python train.py --n_head=4 --norm="layernorm" --norm_eps=1e-05 --qk_norm=false --parallel_block=false --init_std_down=0.0 --lr_mult_qkv=0.7 --beta1=0.95 --grad_clip=1.0 --batch_tokens=[32768, 65536, 98304] --train_tokens=312500000
Each number is 500 + 50 x the weight over its row's rms, rounded and kept within 0 to 999. Layers, rows and columns count from 0. Numbers have three digits each. The size before them is the row's rms in percent of the matrix's.

# layer 4 MLP up, 1024x256, rms 0.179, rows 506-588, columns 128-159
104:443532403399423502453367478492629459520545530560476484562500532500460541514458532443511452475508
098:582473517555451430406467510491550585461517522500403472449491494482608432522485543567496466577457
099:458484405476503553535369527437590556492500535476528543473388495545497408543437550537568423559571
080:522388534516518587421468564462529543560439546514444554506478497392487539465574539555512577486462
106:533477485502410470506542520458452525437507491537619449464530480541439470471561501455461544471533
105:454461480562453502496468492442433541528493570519529433538514519601440522528571498437460419492527
097:377425589503468525514540481541410516501482465479553488452418511465471469503472418551467542522520
098:532526550487562522632506499482506471546405500538491463552504467496403482482504446346486500529572
098:520484484506508521524427553471503529556496513603465499561347456523453378566532423523415494574514
097:456465469623506504457533483503488504506498494499505473549462496509479522497517580406528496523566
091:454505515476450459555413574537593467498523438499508465473523501445539478476441429444442487523532
100:531545491508490459479385498432507390550453517536557481508472516519510547550514570444390508524444
099:542466615559472452609469378470535547458492470544549473515503478536428563536515510474464481496479
091:505554525593445578405480514477607468515579473572473511522505457501615509591538462489495491496553
093:477480542537436461538533503461506427605495506481478515580518535519451440561525502516476532592536
094:495548465516426568450492508549526461519475389425452453475543519494467465370447472533501494443557
105:498423585529489427473466611489563493496513528575506527526533468501374458472461407519460458512518
087:420531438417476534470433514511503457589486526457517480432524420551459560518497570479458472472520
103:495491346516419512560457593498439486539548511492552490482452637454476534536530512530539485533505
091:531548536372569499466504519460524482468527502519514474588488496484588506511454495511466579529492
101:493486579503463601371515488408511501539502534528501417475554475511503459449434480376578549488427
098:522395504482402505634473453507531452483555523529452485562436517488533564413542489458507449562516
105:412449456514478492548408486446583525569464481503478542537529519508493578484569517534474485595547
096:571546516461465524411427531510539497477503504513526509505490457446441423598558468477465503522491
103:511561472461578452575460503426501534472558586488511486492547477502498539452540550531463483486461
115:531439417512484538478450546587559594522526447556425601565431467362501549555532473496485479452556
104:598603456502530561457427515458528393422530518462511577582444539469594543430549472453535444470475
096:564592426467459477473553436560603551530492573478439543453447408619489432572534489566466507546485
097:478470503484477431455405432558475453468458461456531527407568548475542494524593463544539585454509
107:474490482505536483420529492466558486495536493591536432357453440601448447467523565475555511572470
095:593515467578494499579486507585523469561534494449542515480491430462556502423482451511537483559486
099:488495506542427511523476555502476472534509542491505399482459528498526495560503500502542478535603
095:484514556511400449440594522465471531496486402490510440598510464553445562549533524499489483469479
081:420513476518506527538505559537492525497469492515549448475495526484475413586529500487534531541474
112:451501494545499451498551537523430485468576555504507516474478500454563507496572483390554469436576
104:550520375412566488500507588511424523383519523524550457593457521489518509546482415518480469534467
110:400521416562531558535399539542535570544480428486503514519447446540453607462438531484486451476437
099:534465576529461520528477523521481509449521491430522524590478515445356497465510493501500527461513
112:566468501533486497414449495449576581414517503442447428593514513451495537501511499429538499533507
098:496493403452439425531466508537490519492537460592580461536522558462432499444511548481552462395534
098:519541555499568510478432408558522475509465420484445394426541484566544520603501490430508485535526
104:461443538562538451495564557388475497453438496556453469495558421503534544494493486400485593539486
090:586488495509543549478468409519531463415472579404584456551533497514418587507505471482537480447586
094:389457630501465438570484455434592600460531449503549409550490417485459620504511570476480416537486
101:564533473475495518372589500565519471514493463533523421461501581503521454479453536485525419498501
096:517532477460494526474462515452504436508518557512479395536509491495541524362544458506505442557504
109:432535451460493519495495634565533582552571493441457457459512446530469530535542484475531510451541
092:570580514448484509495476457562509495544580586489548446482541452459536461500595511509450460551394
104:550588381539429447517413474457437475521460552504473381434487488565556541485581548515531525511534
103:508435455554455516447485516484420497583578469477460501532528533513620544445538555427542536421505
101:543530520517511476506513416488569584508417493488497480515478544469451437481532498495464487539454
100:535436522542548500480516522416465422545499570459548483496540457477365550507536533501473542463511
104:537544489564506519610556511489615488517418477398541394473500501549461509565543459464484436516408
098:460487454437455526497518486485483496493438433493568380413508492543512450542504502421520385552519
095:505506498508506426411447577381552455503544537460420478496508431472554427492580504555445532505653
097:464437438481460490448454460528586503488394471512487453525411421515505481508459573506565517499484
110:501519511511543439472524525438500579510466521556432470498539533575456515477392484595380503525467
099:519461525497549538534537574394504565459504429501449547496543549503532550450508498512493438529500
078:502466515463587529433464548506446450585495584523464543599414381505519563403450557526465475479524
092:477397465543523489448491565483543485459500478537450523478477538476478513458460520500539472447553
103:526444502491607450523549476428437558516527541516561494487408559556521552540551509469465397538480
101:554518495510526502477571489489495490526405500483457479492514486443415461542477439491443466471527
094:591445459440486566483383527621449473427427411450494507541453492507561580559529542497544570489537
098:520482566562610560521416563509488485492515423477518404515430420456521499425552518526531422664514
104:563534447517513506449690595456416514448484468504445471460539471524646538605523451545478590499569
106:477512510555524458492478573599488501495574457536514539561440492430571419508581409503470545478496
089:533555549456446447440515546515516458625465501516443447480457455524549491422382400473419473588486
094:545403470587529529553507477485498491544466477559384468498476564545486515518573400367572476523457
099:411442418568450488444499440497602559509461507544427446409524586416557563544496504458462488579478
100:495509553511560495543435495512517494482413576545525545530612524392469416538475429566444368534516
096:535562517484515486506540537474472531433457499574450429675555472475513442461484526409512504455525
098:533345473464538563491557516654479541458505426494503386463519522557475547463510400524572445441508
091:411510534517394547543501510512529537498474544489522540461552575481481533449393579527523569531519
107:490499532543433505539341409484491545498582483488501520529486559550506520501471515561403411475528
102:403514457553467454525602541671435574531438635543576525478462559518447431536566465503507471519509
102:469514553545455488540372527541539521465537541493528380392507513547562571475623531509563511485496
091:547567519508546467509463605611449494450459376546525536450575472456518404441548569502516516503469
095:582495539473509517571367475550488547431471470442516606559510491477504434456441547557519540462480
099:443459434605530484516447519389450513550558559511559558499622459523437447420476499516446570483608
105:473452571538519549553474545367503482507400582527577449511496485417502582532440495475445507523381
083:580499529594455434462446516378463502472607507561377586616538552429511519487511492612516427528502
096:458513503503422542509443596435460556567444512565474534542374516528547557493459518477545509524587
106:542544483481467568514434561495518447374526499512453547468557443418522527496396474519469553493518